python train.py --num_hidden_layers=9 --hidden_size=256 --norm="layernorm" --rope_fraction=1.0 --qk_norm=true --attn_scale=0.125 --parallel_block=true --init_std_qkv=0.0312 --init_out_by_depth=true --learning_rate=0.00167 --weight_decay=0.24 --lr_head=0.00842 --warmup_steps=297 --decay_fraction=0.586 --final_lr_fraction=0.0
Each number is 500 + 50 x the weight over the matrix's rms, rounded and kept within 0 to 999. Layers, rows and columns count from 0. Numbers have three digits each.

# layer 4 MLP down, 256x1024, rms 0.0934, rows 0-213, columns 192-255
402552492459498461528602467411435503503531513472529520517446411523537396537545526440468508657550560570463491499542527467528514477460476499546456486475559512579503475506409445500597452509467495
526522495563511546573597446487635529518559472482476423446519520515530554444527618424497485593511590360529570482521563503557514582475435521522481477535553315473519445558505497470451504555422420
572496484445527416608571483459503546529509456526459445461495432570536510421383544524403433554469609506488398450543526471528394476471525547543518584534520468469490479468470546466530594427494506
574516434501498370611484538521473549504498508523532527479444519526433475463496533554398567460463525588625550452603436561454534435431577529513562560558491484473463493539605449620476441555455510
445434427614473408599489567504523479406455542449500489552480555517475496551507427447590517483494472436594505563532540518531514561489550564513478515472464481451450427496512462559450499438487444
427639552596458525557584432616439383521463515506523461580504505528546492567421450515593613534500586520451580511537473447538524498505585506455526507500553484481572677494524449530448524429455487
487411450619555461528422366405480430494477465477516632504419443517507514459614438515518562469547530465477547491498462446515435539423508527519554488453447541570501479440610585503540521490444507
376574416484518507527491494540449571549539476545469490473566466654447548478522563501456604499473544535504531566507499473530449522524510423498462384452463562481501512500564515567552420461461546
463522536482511474385532545555431554524559537509436530496460467564507454491403503427443505607499480579502574498496549449474550436505485481515553479458480405498515526451421479547508487483513492
493475374490487503413444442519646505481603510427563471525574537518504528580401554476494601465455430493530591473537500543507422441443531500608550468430454521494466534514497438538521449541415461
475555439526507534545449568497445494426427459515488460523464504449588498513351447473525516483486544497520448544483581548501437449478576510482476451478514612439470434442483533523469547518514500
472499533532560436526547481409511473439488414430560435495520546528574510554432503493526542492435523454531568574406466552562520487492528520422544415499489547575501505527459509526455506546481549
500491478523548505500376492483453517503514556492498477481525552419490547454530541490462490488534437553478533496456579475444505507525437504540451494474530524457542469461542416543538583496464499
478490492425511450546463518440552491463434466503542522472622518439449469552605466563494526567529485560482445492494410528532460443509544502508534506524413612542479525500520442516447576360528518
506480468482469559447434495445521483562459464453554481519502560513525497496482447443550511527492391442483453503534463551465443454533490437446496501526598430483513521542518498557448489494535579
559388610552533504481481519518533527526447546461486486547568451529522474453565489485455553452512582537458493489582421594495501516520437551476478453418425476576487390431578375490492461492541484
472469529545489475498456461439481419498566556558530405598510601480474493418409537392486452485547493514506621583458539470479536528503539550500509420546481477524474447591434478500521451462490459
528584504526491519474546497460456545480474499470480519451599573529517572451428510486413427484479498551556403567497465520457513481495484486443489507537533447421462473437545541618541600585429534
521588481581506516611437433467592521544551550432454456452489519517506475559504535541503429534530425471585596459500478618504639513548505448536512437497464549445544567568499455582366485492499485
532535499545535419565431436482615498456542527504518486480509489532524452454511574531480520479343459539559577475482472530544382455555424516469502475480455527442514435445528575538456555434528463
500470488519453533465584532491512584493478528474491503588456476580493446452444546370520485466538534479519391451461512471472557579511514582374499410508488468406552438543480496518480572429506569
489529653425469471434444410472540521481520405492453482512426565474500500432414553497559558521505525535429458575414544489505542483510450491480431504463493531502499473426472425460571501561515512
484475489464513478459514461604463519455586453471549414578475463522571513519497445407448591641439499491440578423522485521552474423507439552478493542465528427590494529488391602537489508453375453
433513415505444576472462475489563399478548499569468508417517404495453507439559539469471554469518480543476509533415533539492551556482587475486458462479512528510460540525541533487491433544496527
463586436527552387572485451453486538563469518483454548479505473471388521447425637529615379472485541424469477529539569347493456472486607389510504553522567530478460487470450513410539550461528443
533513541504587535493500321498535469513470485523551485493501456440556530502585536437482497546519387501386481564530455387466426524580494483466467498560525495481544548493487327432499509492568507
477522522532472522500468537561417478465500559474542461493412557540494392532458358489520486525499575511551511493434474567521556558520514519448450547485435428498535579433434602528492544544509550
454488459579525551524560490439568515410497547519509559488563494360476533508503571565522500553505365365490487436475420464542568518470488502494581437496515574505519497483598551469595496474457446
475535605491515466532392503428529471494528473474458500504501534558576482619448515478502482553520488438526472450521518499531435474488489491482470563430457466587534466443423525426529545453498494
537557406645519512550500569400501487477503422518529451480455556463520515514480470515469539454498533421470555488511512441463486522512492488564562512579546455513506581497381579487494480601430499
545584483435574499478550468511452498498573489534482489436531453509466481449574495435493480524464532462499569421472568470481443507532554460523505445463579487559567562526527447393470533499487461
474391515511496532514478472474510459463498487465506488513448513421541461494502480447490526497438524501535485467583489481489526499447531630595454493540488584466517511494400484436499498580546517
519416529400532559453466488478488514460549533457487447598427515528413521637418552486462470553494546542486569536506420575532439537408563504524527490547432505449541459524469595458456508491547512
555443549475468479474464496399531492539466546595476538424536494398551527473490593520400474507473525464517565533630556503505528505528549509518508571490401558556532534504440603433495543511506552
466558519476442534454574487585499517503477527543445557487532512499478470420397476483551462492484543581460470560471494529556502587560486443520501539516515480527509490555458510564448583578476537
541561525484466510448502466485540556581517573578482443508525567507536500537432545489485588458490527510519481527539624446456523495463506431541473565542600549521534568507500474532424514511541520
531517400528508502504448563485461550560421495514514511569585448548410547435417500452544448503515513555521561565443528503486524557495546379520482583418426448442520560528507543579546511459454381
527538424611471583464534529483595500508468487489451527522497459488513553500532505531495458508456433500397551532482524583490531501464536350441467605486502528446457511534561505504503610514572547
530499439496485604529532483470455553497551561505482471510574492536470477488447435516456445456488482506466415469430432489556488406461454510405614537455562499477525540468488502469557454437409420
569515531443447568470500549418473460489383464444503526541440469495532453446484457451560547518477590467536498467402479429540589436446521445468495535516532539520479422543419481507522566434538564
400428500466515486536529441467530467429481493506486445497517429431546532541516504510497498519560461567594475474470466474566439459543441520456515465436514523536617555447499524504420451595427557
556494498556482476511486494583542444557478511495528476487505514510478532536459440540617487491426517481559557505563460481467550456502468405475469447443512446505409418494476512440480425478529617
460508511577518453507547538499514440472512532464495524519432459487476428519534458482516552466470444475440529462466421500533495525470539485576510472447489470434417525462464514466429514450479600
525517453504512545481519498550501552550487530541479374444473539416565488624478474467548532478544470426493477502484453478517570450476584460480555509438499444606538511532509526525472527591479485
514428499439590517495503459559483537522507457502496456514466516520453515512482503518572572511484477524490463579468490351486453497472534531491479480493442425466465472483481443510436536560519504
477478464489513507521528462537522611514395468546519487474536433505567525464463549494438514479515546558585365439537545515496559521524457518532504442549565399524618428601495566520493479460510517
461447431532466413455559573539524521501520510478513524389461511508504533489487548458438436471509525530458464510478556525557518461501494521490477527548491561515550544588514490558544464496474462
530513557547533402529480642485452571485598515490487545576516469439549553487493429558474557498449502563456525455649516560464499535503425495431524493533531583500506442517488448515579458508592430
527505505492500519507510508563499545499555531539519524479499511424482527574589506487542482463497469577529517467465579487503452479472449441423417576483492484518491606489450482523499412560468462
462477540530474507483532482542435455500438538539490485473474480583532519584548480466540551492488452532544550463474474485523444581482543543482428480489490521437489493465446454420508535444528525
567504541553477466503556495523559517500479496510554481538549438521507472506532515436463445525511521362452565520478551382573602529511402499449508513548562505476498453575517597458508504560492470
505525507489387417504533364470458443556495434484517518517543502555516450534537487600603552502524524484533485518498481494454622469500481528489516532465504438454571571518522501424456607506570535
521510498561463512481540550445587514482470423548447538494467541493513472482486563554453515515481525406543435517473585422460518488540509509555600492547551522525423451528550480494558510444494484
515446448406560525460438464507607426550607549453467453416479398440473488505506446440485434492409500480458563452533515473561566575492465486546552505546433535532480413564513521491482535511516452
576483538588309551448504595494498328620467367412154586461428517588350448654566366578557395407473525354470574490463508500400458456253569505388403487513519675480370521560699597483509678695336474
541386475501503524446369540526433458634536477416529486478430438560488456433487460475489472583514415513528512520524393417556669478538504510448516493426452535541575573480451433458536436448456558
470490535560503497502470559538505472563436581526504577557444419512485474463540502455423465490575592427498529464484491548543538516485461499493559463432530529547602515491507456524504560460499545
518485504591580525562437454508513513434488426498506422535422510474515531490463459454547521506480556432481581506502470514515503531485510441524529472480530538393493517467461458457474508396552618
528453447505539507531531550478464426539522526579460503487561497494499496454594534464580456472459459426522589495424477470469470538478441553574505348545544501542554446498496403470504455514540517
500486489411471526498491463501520512399512532509608552531533449526569512568482490513543431501598450507504469468424461501533470489444483433544453524462468465516528577518537461459477478535469520
469466533585534460375469509533470416529447403528436506488529527530505549535465447449554529516494419438563486541508532497464517454546521556478513545485573400486488477484464556518460413546451555
462494408545505539449469551481531504501533502470472552547543486616511530566474546528443488517541488501580434490553504487497534577476596559511568605518518474471499517512495562553495381424449566
472445518555485410508497479461453531596502413461506558465525506430463522455479513585448482487494403470547500449542442442459531467467565534494495503419478528438455443466611550442453611457589482
510624431448465436507589524505466489521546585540514601547506602453496555490437539443506499499523470556505465584514452504482465488493475546526498514540446464527476499480446507567532444511441565
485436505587439459561492505568431504493413482494521558510546511538547548454493457514454505478622556513508451486480552550570380428536490520534399532422503478402496554511500507519533518453518478
437567612538448535485390617405596519483526537459484481440487456537480467500469485489489471456445548464493452507531500480483591482455429516491416451526492510459557520570516585447521570510493516
541435618584503487446504517557451440467519461443491578536460408485527521505523470530482438437450449508528484359483588474489489464460430533550467414453524486527486443512537519479554583538509496
444472520468554529510522506481560583575469559561498503499561493534568458462435504489497492474490554592453599491514414433553478516442445492453546394496437442435483464443564542523595566528558545
507471427519519485531439521527500429440495492503519505527481469507548492551521483577576548517514500419618541484553444596586484420512543511489494610482433520520557423559489544503574580497499561
509465396552530449458486490523547548521553426534545502429582518410454438524554497588535490579476468500469554488494451499512486480480535490467597496508433434486465521462568475518582521438461575
542464514535468567470504463563500524549508511465522434508549499515552491527551485545499485478520494475572403490498485486490468535464542525505569484488523449457460584494535517546484501486520497
436552513467513493495534551453587529502497507468467518485496560520540514514591512404543434441505511538484573500387564495508564433460477499477505485496489522580445499516472398420564392462435484
450544433428479449536534318437500470505530468486467478472493475470539558566530602452459500502534558505625536513539488526523593537513508566534491539554585562461594519450427462415443553481478504
545526466485501528551541565430439443516491528443513430553551461479492463539481419472572496548482412494490448533485499461489473545582438505451545552480478623475594463492475500486421526438553611
484438449437434456538469425548521560474507564477557448395459555495592471458524530511546493565531529491524463506504368496526477521498427459577468461416505541526522457597477474441484506494413542
475484423376471528498464466449490433479467447441586517539408495471452470568447497459399460505392474486414554498417513478481482483573525438458534571420442512476487532531498449507501564517443530
493473478597438614514536442445489471489478448463482469462448546546577501500411555422545506466536570447555450455451503542470517536512467488527557448398474572492515574433498585496574521464493385
542536467486489504523506454525528537540522491546502435548633476442511507478436428547509464455489598451460439466553454569490555497467544412445568437604554518471513508498534521382435486523393506
562494463427526474463548490450490504490521505529540530552517472575525441483501505564459465503538482519480555546481570560457467526528458449514506521545499505560388491410427514522588462485535483
579558477508450485548507625616466412456473468498590465539529434451512484515487451449552579519539566443479496531606518557497523491498520522471467488557523628513518563549623455503433466498485422
478562469508500552503546529428512567538506584526519467522395488546477524526506454521540437480505449507495492491504445502515475484516464563446508515551525530482417502553531546542487467503512510
441519584452475498476466456473500531522493565470500463549536477398569480535568506490511430538473486501511629573483552437533460477460410458498506481512436562573475581511582478492517452490459509
470487453457541528534514537489513498531584493442458469532450453498510550516557547500532478480544498511431434473524478500507369454527433513460547449558554510408459495516550630476567450562454528
501600579580497479474512532494492501585465538522470505541507538446432450547507585547468444457469486480482432519431480511501389583578433468442497482600506497525415462534406450422522419518440556
524447571432497531509515597523419503560505491502513583599514542496533489555496464455562532499497521502534539488521537486421492470505555529483596488483527484545479491434514633454466514509508375
390552568530463458459514586560439481493509523533449381456581529365489516510524504440480506536669516577559510524449518469445474524533534469518527464549463571494485430504541522540575440395474553
504465472406526403464451516451454576534494505550480493471488473519489458420541530496430522487557404404441449543442437515498487536463485533547522466515531600505441537604548439564567422544399512
344388443528501515496434428541532484458510504433492585499544520573409507424540510485514537488575481484505541503484444543514593455462511530579477473570556487436494496527573578526527524587565512
459461482526563448482470495604532484425561393446469500483583501491451544489599494487614539560503535548545500507480495457504481480464437478538616553544484454489483461460510473465456466486561494
502507498553553466562557487544472514537584471511515545429604526421599435399626437516545526500536467513449520445519513503579442519437545520533480587514468487474419553521527443461515650411497524
545518463457512522502524513624503510514482515529488532562452503466541440517487458529497610498444550495561459552488412572490435611544472525492552494431523595491542422508567534463477552509555522
405618511457559540458531475488544524575478446476513469550453554633553477562435542419509534498606552499550481505567438516499491470454499481509496510560502484476561509549500562496430446445462447
395534541444475520458509522610477514443491484563513561573508542508532391439456496522540414545512479404541499583475519512518493428495586500534477482501538430556448487558518463551483503427548462
555444472414546537487483542532548484470515478536513474487450487506518496591505417581502491453530525593531543544500489533445567530534529408491474527514441538458471440505549634470483381505481413
489458367498506475608478424430468535523501481486451540409483462478498478531522507526477365437511472474501534495489438460411517575489450502457514530588519591454434580557505443478424491595514469
420523541477530468461472477470498472559457460437532483441485446492525474440464499444469534526595502529550512494559527502559431461597451523520499488462521459572572491480436592561570507516518510
587520491440531477453520526560508496466410419521487567428556497503478510437473510475504608420503547533546573469516474544414520476491483465587516446519485539467597452424569462617454505431582476
489452433521457464451501595491438461435483496410489492490505448444592488534550589439543459482553541499383574489552494497508412523441550511429489483529388403461441507535470524444517544483509433
498581560475560444472472651496526451492592543493501492532493520383470530484512541555527455460470544383444355507478475535439474512515567379512547581515510491572552449550458571531488518573481538
447463469436499447478524549474422545417568531584541493415473506527537515533496510527475477560504441493526498502509514510563516526570527498449499516466464536460512495451490450495558509520514501
440495421422494538523538484564536505497520404459503477473568457516413427604548413493602531528435493540508581457520504501557462490530459578542456475449472470575491509487514490470453468459439449
485418516420424501444533539536424526546631410538481436532447566548494500466507488530492457459500502431475572437525528536475558460476503541477556558424469567562457547561425594470483461508467472
515460523489509583478526607484538493483560408451478503432475566558506579478463468477589502510464497480547560458491468504448526516523478501463502509441502423555502384515521476418525610572508543
538499480555497579473521483521439483415516544503492441468456609546509493566475485584482531557519492413510492421486545520552425454485460496471541563411471488490516528457507378531395461526490505
488492491439495402540498536518534533488441493473442541470503452531525468618629563513564539502551434493524544528441473573481400538590551506495462452572542508543520538495487561437461520467449478
501519454596524520656463564456527460546506539482431486476506561583511577506503515510533486460447442438538471516479547542487549535445449490458522461513504580471564491514481488507485457466558516
514519596527484518522448468473579482457462505505580543510528617484566487595520528612458513438539497482415444502534472396523528447480515485546491485482581475555516458489510492500519446468511552
548446388557576557568578469491499575526494510484462504484464501446466493456505614517504542501591450469487490444554378503422462544465435482539521549440468619543473522494607516529503455528479518
438535462506495529416531505504411590521444458487503491413493511640491526424521515456504543544387534530551459494502469573534535491443580460527499504466500506476524455445433564550499534571494514
591521498526600569540462514504472460532464479439501541523483500414505482510483512564490460537525468584493432511547596556500375438562485474481573512490547340523534517528419514476503474520459503
473479503479511550506556537443477559502485550419503530495521552519535502508457516438490407442490513436477526492445574414512489449492453493530527518494510514522569480448544499474552525528621472
488506462438531489475484590529479524514495505471586527456464539438577517536524519464494561500480454496556535527515436399536403564534688516535554533464550512508553571529597559520412560486494498
437476458549558587586465481565579501581617499536463578516491464458429507500528506408443463446451404511479519544480472529458511517492479509443523445491422522498565404451555446430488480540585538
513449543443543532566493464422507570477567590504489468548410427505444517482553602447509470468539489478509532553553482475441562425499513524472526487562430548465456481526494526523506435540514518
552483506487479491538495526487468543519454587455580488471511514579533413460413497466525509493482485501555494536533425613483545508499499483474569474490573512508498521448475456561613527554508485
480532544481545550408462517545454500474529539547534479599472459493498503484449483506488454545541503520548581504506586456526426506482439536561469495484524505459485497462578563460580571535523483
540490532558448386548466574526590462479503428513484392470535503465469447589551544520451516469442461554446588438481436535449426470514561517435529526496390590499458487535437442390438446540535530
471489414481516496550489417463518490484566496429545560548590578481482487518445528421458588540503472578506441439491472531608475467472552465530472464563508427547477572419350548446483431434460534
502578548494539514491514484558444466496552533521524542544467525493563552481433465394466478528425591491500543471494520619527542529551536634435560587436602474507519569533459390463558562528478593
551520396446412485522529357444590561535460527584508414570504503538525643396307586416529448691544525424509326586465481498645480564661390522504440527574475380703567542325424439409390321528451521
560501522504468584449498502504503460541561457509536490532452495508524526601585552504553491476498604520508508557454514455495503477468500488473426496537404458510539497495547435434468576531617538
458443487477568494535520467502535453534491456452496453475497451511465383497484399470487432527486475511444402544488491472518532474533560458453573565455452490567427540445509507462489491516460440
467545453472440486493391498408551476512570551429486456445529435469480473458515538547488444474481494541424467497546529511475470456527512510543447412534524407558506577600519413496513476515464517
531498507422510515489526413445483542517532435480516564492485543542476483440436594517574517488548443513520477458547546490471499532461501514540555442541536527475477543474560471568471513499525499
540556550548429472547543516532511525418441530578527394506518511513497501555432469477466471509580580513542548512533581455485494496501538541566493531478517444540531579492454547453523510563493492
433513517503525490472463574502400423461481445530546535485489490555510502548461451560544570510536561442471527429489490545526429441428465509477491515507426515464623513460506458519576339568380434
416440542509536434457540487548546480519494481483517557524450457416509474422572444538557512509513472513539469524570566556433444491508459523558465471574470515511539543540570604512410382537511480
501530456449494506539525523456464563529484488497454520469481494541448501520537494551535469542516550584481463525556514424475561491523559513474491552553411461537452441556563396509499517457425436
512511523530458525529397516568506482493447550452446514405494483625453492509512516580456487502441495473579398468443444400474501525571490459571510461453475433502500490538534461445494502506503538
590614569424550505467430445500607561510566493519447587563538449454449595469542491471486491442585498535411474528482474505425577485560513469538354531557572454484477492535555496555603492486543488
534451544440425497474605460453520496454440502513448430484551464476471622399471449511555545502518491505493522515501480533529515548429495442447443561552569545517563552466548531492595525518471551
504484525499490552554535482481511535438545404455522582524484513516452652472518542550394572443536531522515494476601485435495481529522521404469546511586516444432547469461474491620539547525395410
461547511618567469525458585384456467510496549520522556500496500596536482472560533602483548549426504470585474457526507556500528486500463522441456535473523442505504524514486481568489523517465510
432503539495504458501551548518493419522583488510411488550432513454496502549543492476427534535527523468561510458452412587510487442445489402487502480457519470437466515524481456527491624483438549
586516497517534485502466465549415432570450461574563596530490579511484536564469470430490561486462499469468643506563544507532497424513492533512472459473520482515420591523527462424445573512491486
451515428552506554482489475530460546493447580491527446490476468497427503508471457465494469487481530512493509530470459548528481488506521456492487487541499443444477495441490417537369510526562501
439450527484469414492420441505552589428499576641490399572464522474471530451502489463519526484587524479512513609410432490538524515473483443504570464513525524477550513556549463415578437413466533
489521594531485523492438439464437462395490558439578518484463499510508491555416515528504479523507452473513515491434448469481537466482525533535455473489491421420483416547474538490530509463563591
475517604511468445478470580526428510515504440537484543564463478426534433483436488478627516501485498539472485539518533519469494544542453531642459551399498450463503435493509526545411515542566485
509426539461500453543479486499490437501573411484498466563480414433488460467543437487533553513507459443469503504528558400559517471494525483457425526347490582520516490510518490449436542561433589
553457472396450515539620490596492408474539473503504500490435520382525451495445530503491504532480539601451489447437518513506462481509508481479493442507496557465532509525467535535393396598485413
505515471493519490484466452481517553535490489464482471489479511500447456479489544446481501531450536485484460480496550386464498484585488428525571506500585553532425487542450454559535405464550505
491551432550466499465480543454475482503499518464439550445527481511521443501485537432397535485505463438438446509519502474575459516469496478513444596559511554510518496528502465567517530504490509
533489431583513464453455476503449482336523510490477389532484578482590525423434550486471509490521570487476391452562464495558502492498499503497521486518431556581481467483440443379502526495517490
539506515530483520501417482465500425559565582455546517540478485569498504424445411454493538544456505530514610435525561388464504554546413516463530505405449399544527501561596538468562420460457496
553436486487566498489493545444464512535528467517452529417522434488494497473447451598473468516576647518476488480528561550519582499491525601516511514470521536452467552491566569581427467509448492
478516562419525379406516441541439541538516520572529537488509489403484531479535458492440485540448405529532471484501527540514548458521413544463517519498433642476444535479425491496510452462580423
485551512555442569508476509461414559501518443526501441547534460543483478473521545525529566543433568498608505506552453462503496617438489453477550475474477483515473455525509470497456432477463469
561493525520548489435486439510506507511504450436515414429485539545506506452515459498480491484464427611533514552547541469443513441534491495507502540441462487484489547360504470497501505485464409
613482564499460586483500537498473458447482496449546573520550466393467504576472484482565523512455531480458549607456502435508492569568473484535497516482494493457548462521382471538570500397566436
599527575513498531377492470538546479499538569498517561416517573564584528495508467544467552559523548500518474494483480562528567452501498501474496508506480487546460390457458562480453426510500464
555433524559613509468513523464579475404515503486579560491502424433450521576574458446499564464488536419556461403594567565464565578462539482426539480602498469495574521579522574512479429501608537
491524489528523495548486568484440417526500553496449495532465515504495489550509465639419464461517500536498437528505471496473427510559552590403502488545388406432474437501443543422455441505478413
469409439413419386505552408476507512518465481460571492591523566343559436410523559469493495498443598459479527408411575491551575548496491435539472484558524531504448477531568473413523503436543509
448554487441404439469533559559464490468498471504514439490590513444489569494468495593477471495552512514487503504493523542479465448486553511545506506455514498482538528475494448517473482445535525
476503577456601421474523501500481394502506564479459429449475558568475581508495616543510499480478427496522404415436580516500462476526441528488506532511500515530456393589590523486535515523504490
460538445493494540516465467479490555469474490530500563531518520521547559477487555415401455512501549443463469478568596506475521526512569458560437509580563510547495592605553429524503490517436492
482473484458481509538561547478507490460471506518550524592576490537547531558414486508509548479551548461480491480447440402551548531540504509498544512575424530513544535522492461502531498438490504
494461372584406578523507490540460500515518542454525528408505485467487523516446485509598513513615499445447583559619424576531471472435505503509511520399524539457558521539474515527457450463460538
414454434484610412514487390445555443557436576559442490509553512521498495532486702575495442502489443584571464428514517526495446491574559484550586469543549465543485456567511471481539382443456527
445616551460401475483575494553487502550492540640484490439485449512514521502583466621371495554457452552471411539472508527526500486492594476479389559517536436492533539464579443476496465468438580
456432482547457542576503466583475469489432512367489456492552534487560536513367552439561542467428412532521507553498456477590443513508510544576514567432535606527583470577434434489453590525486420
495523451513438522507523479506458539504493572494515488467635522503547469460461445563422585504619497481498398503410560597507494567559582492508539542434410533559447507440491523512481595510498507
607581532477535444482421499438584494561550415500453446430512509495445509469478522568474432454548506518416472521453497444521516450581579517414531479511512442520497496469485545545493329592467523
574548589572444455369509507557483556430581447619498517496520421468526543475521514451506482469468579461526601598520510626491550498512528506574482525474483473533530534472548571504483451480495603
530576493533536490536523576542587576481579488575495540498521518493565520440489515559466551486495498455397435453543561528444457451468516552511470492521469416483472508478354504444518546502588473
521511652501585486521539444464518503479488466458496444537516511520557491522473466392519496524539494454435561488487529512522552390412503508486450459503573455499463496455402498508546521506561505
416526486461517550459431545426525417407545420596556600508465534470513501467429519476536532443527541530445521501509447469482515467506550529497548489607553542480542439550486573499458519481601561
475515430526469459469585455485548548448416565476542497595494601460587514463508426449482412531521433481422625472502482486499413517515497421468426426514568493481530516550532524509507479541460433
367516601495482495430498529519401557538523470468487568532393481499490480439501503555451480472471499581435540546521495511367465458531475521540481496465527526598415489602535452567475507476444458
464512611467498503516567576512523493475400468470488492506483476485508455494428539591521399535494560387492500518575500616516479587507478524456444495499513427528483481474521503563521517512581480
492533552483556502429522460526346511506422483473533483566457500518443441525467461585437509516481625503517481516459485670395524519515534498463499498498527445487424552498533523510529499515577538
578395481537395509487542455512451482498507512440506485543401555606567479514505502519588457480533493500403590476518468537563408465479513514588453494576608508516434484414567509488552546471513467
516487565487473556580566516534604477503522499531475505497442556437519518567609498535571510486485463565524504496502454497563533541561497448479503483444536479456496527516487517546387481508473578
462572486448477461441524508553499473482524464501513477533433515548442559518498461492570524507485523518465512450513441539497488457514483529469454484555523555544492551428498484482552489468495524
405461529440533430578468565336568560473437472484477510490545514373500530411508392514496481411485564547453548471534502528550556527496371488557467434557437503475532465588482539512506451475521423
504514483437506508437551429434521476502449521488475499477430500495496539520487428418495517534553521449507494434510549534570560648526449476440560478491495600494452529527456433531451549482486503
637517462482473540443517551485521504525522485517431525390566507436429427452514423527450557415492408549521605473524483498448458563456478554547385532480530551497396636546467461455487599628507532
520509498507528423573594493430596505475547512397518486462625549532509546401410564560532524549581547482492440463553567510594479447439594501483555490445561504482607462463534483492607421565506555
506520463444465515524554527540491457494513466540518418545470531494582542549523484484570471509495415428456494531487422575476388578508533561512593501546508511494582574526507551535462444466530456
514477578519554505497474475543390519499411515519587552490572495511524518427448486629552561444555496527509477429426497470520536530496505520596554514627443301483585464475472484501515479526600527
489460512524529525506495463513467585509455572516535545534591449553490507467525485482444451492610580542514520478401558531483487459419493474480559511499421506489589522485386444509535487460441435
465505546462581419510516468508596491485550491501488461493503500460475537580509557487390458541473490517455528499418531542492495485473420507456432483440460599515449405467468482503516479574538463
570448526483563412381574489486507476470458442562470510500520469483535538509447522566471420419527506439477538494507527478515565504506554488445526490437554539523480551537499619555462499524534453
511567463429553610492508519449447500434435517492387521458484480490460565527553531559459458427556446475502478520535539538481440532433450444547555503507444520500545520522606507536515428618415371
483484539604512490501467404476503474567476553534476344588467505438489515545473518596579449486541448523453458515463503460573524604523530526466479478469529438539463334578539446568518532486513482
490489601513479492520522564572501426440442412487541513536491508494544452497656428502469469545501465497496539472453474473502478479521504485443400566541631454415542506521489383497453580556518548
604436559484563504566442519455461529442434520436459539521485471487439458498392580530539487538507501555592462579464446379501454529517543466429465391560466499500441529564450474479563516544537438
417433411551537450510472518548478398473483491555544415504525476584472479538539468462448502442474505539558516450508570572513499493479492590493497468400489587455513540510478514549469494549426605
560467371505482502532492374490520456547506436495475534484584562579511550474506527575495529552455418529484514483460535457468493549442566499451366482471505497490399468535386549524509426463525505
506493409361461457527552502539502528512388480472472496524548501521483572502488481492472540442464538569540427562449482485530498457557430470508431382438524564584483450511456438485421548469553480
415400563553458564489500483491461526509472450527461518460509579484471449588458484619538503466486477492484384393480495492508463594528431460528477550556449469494510486502531429464501563520450524
511517541504543475575496464460497557595450578598564516480510544454469509419561497519461522499410541512406584590441510483471467478523478517553477472531445394548506444477450576490530520490570502
523449517505467478458423522393394507545500528445514428475504427532473511439499620390482498470502480493514563534538384477473509517515454574552559530487474527504486480569549481472507438518477458
500531461474527453444412540508438583546591505495502567418396442535438469521546522549454488511421495524436414562563512539501463611604452494538645508477537517494435572549534470504455488550478520
526452514443433514552559462513528552513597492502555547484474594511481441536538561398582481576463478518507570531465474433539544488472476629383460452487535530446505497499552494385470474546530485
526508504540494541493514463522561526500403484485504485510557408469518524480517448470559466544421486500406564519553478471559482596549597449405515523463555536458559464581496502393554566459524541
525627555518448422498517609552523512465533505503466449490528486544515437544529470470559482586482381517430501414539537554451492477556513546507490479603475415511540536475538495549415457531486433
437472433398449460442469445525478465457546486628519493620568532500439428472494464545500493490471505462613562467471450483486509522461410485544499515473512446554407387406428556518507578479508521
484495520442570541535502481449462483486524492441452453459469524509484461566475520528487452479467500493499424483543425432455480425482530447554469527509507514547462512576431415458468455473556459
578491535487511473526520475596584499460508437605511555433488551521429494453465495458442499497497442493548548504508496511470511496534544457539550466553459463545460507477479553521559435565532441
473445529572475519505501473525550496531463591476549485423578604497529472506518466503533414429516422532511479490545581480484505490506458646550562499453469579453524513555571472557506485536552532
542526575439537603503475361460536475502478582595479467606449499506449493375487558487477489423470557520528453544571559484512452468488525546543536517524453520526502530594524465460501456487486461
530435580585547518485556595502450528450522535470497527552505456564472493517461473456535393510524473571520432503468429515502517478427534564564508503484486457520397466487525508455492485533478558
500515486440550528455500512486467433499491437504483425509476499504530512490447499488543592516493459456518450550532515439535531451487475553381436535559510443516581456495538525480473509462537443
442529484480426488538498474468505479460514506475479515523559459447440535418532546472499600530556503435494538565575503518500470433568471451556542444452558564484465514421552539434524453533535461
503443523575557445545455480491513526537514524483471478471525492525504491548461617446522545461547456523503468483507450529456514521463549498522556482499480581456524499451509445457445534441470472
552486528442546517516505493471567491566432518482464406482596446389488523510539631514458416461553461515449412480520520414453683528500501468465542490572497525515580477573578483469473532466587478
553524386514538598515532522442490541359440560466438519432500563574498531483525484490533470510547487498435535595483468502536475508446563491509528550469514473437461525480507442485537472514466549
605566585538567433461450554518557479517410543559510466504534564492445493443604460462571563467525475480526496479524571547469481443499480473465414587491562596517501472433493490537540500442573523
496450457449488429385565518545518508452499516514434463554519452552569584471546438516445439516495504562537458562512450479532437519489594499510517464479449426515487474502490564527472583496497450
537501506453483611526593447548492504540526567510553471434580427488494587541481586494449459562486490480481460461565570505536451553488437521493426587510556453491494500489454567482538415500536537
502491563500461524413451538527582447536426552494511524544523540520436444560513507494478501467518502491461535450509527389466511504521559421440453487559548512510519479487456522557536451457556522
494553561495583560501407464541420445505582433527456491484497434471501518512499542470457436428481491461466380508444495499440603578528419408538517508537561501480513469501501488586531551512529541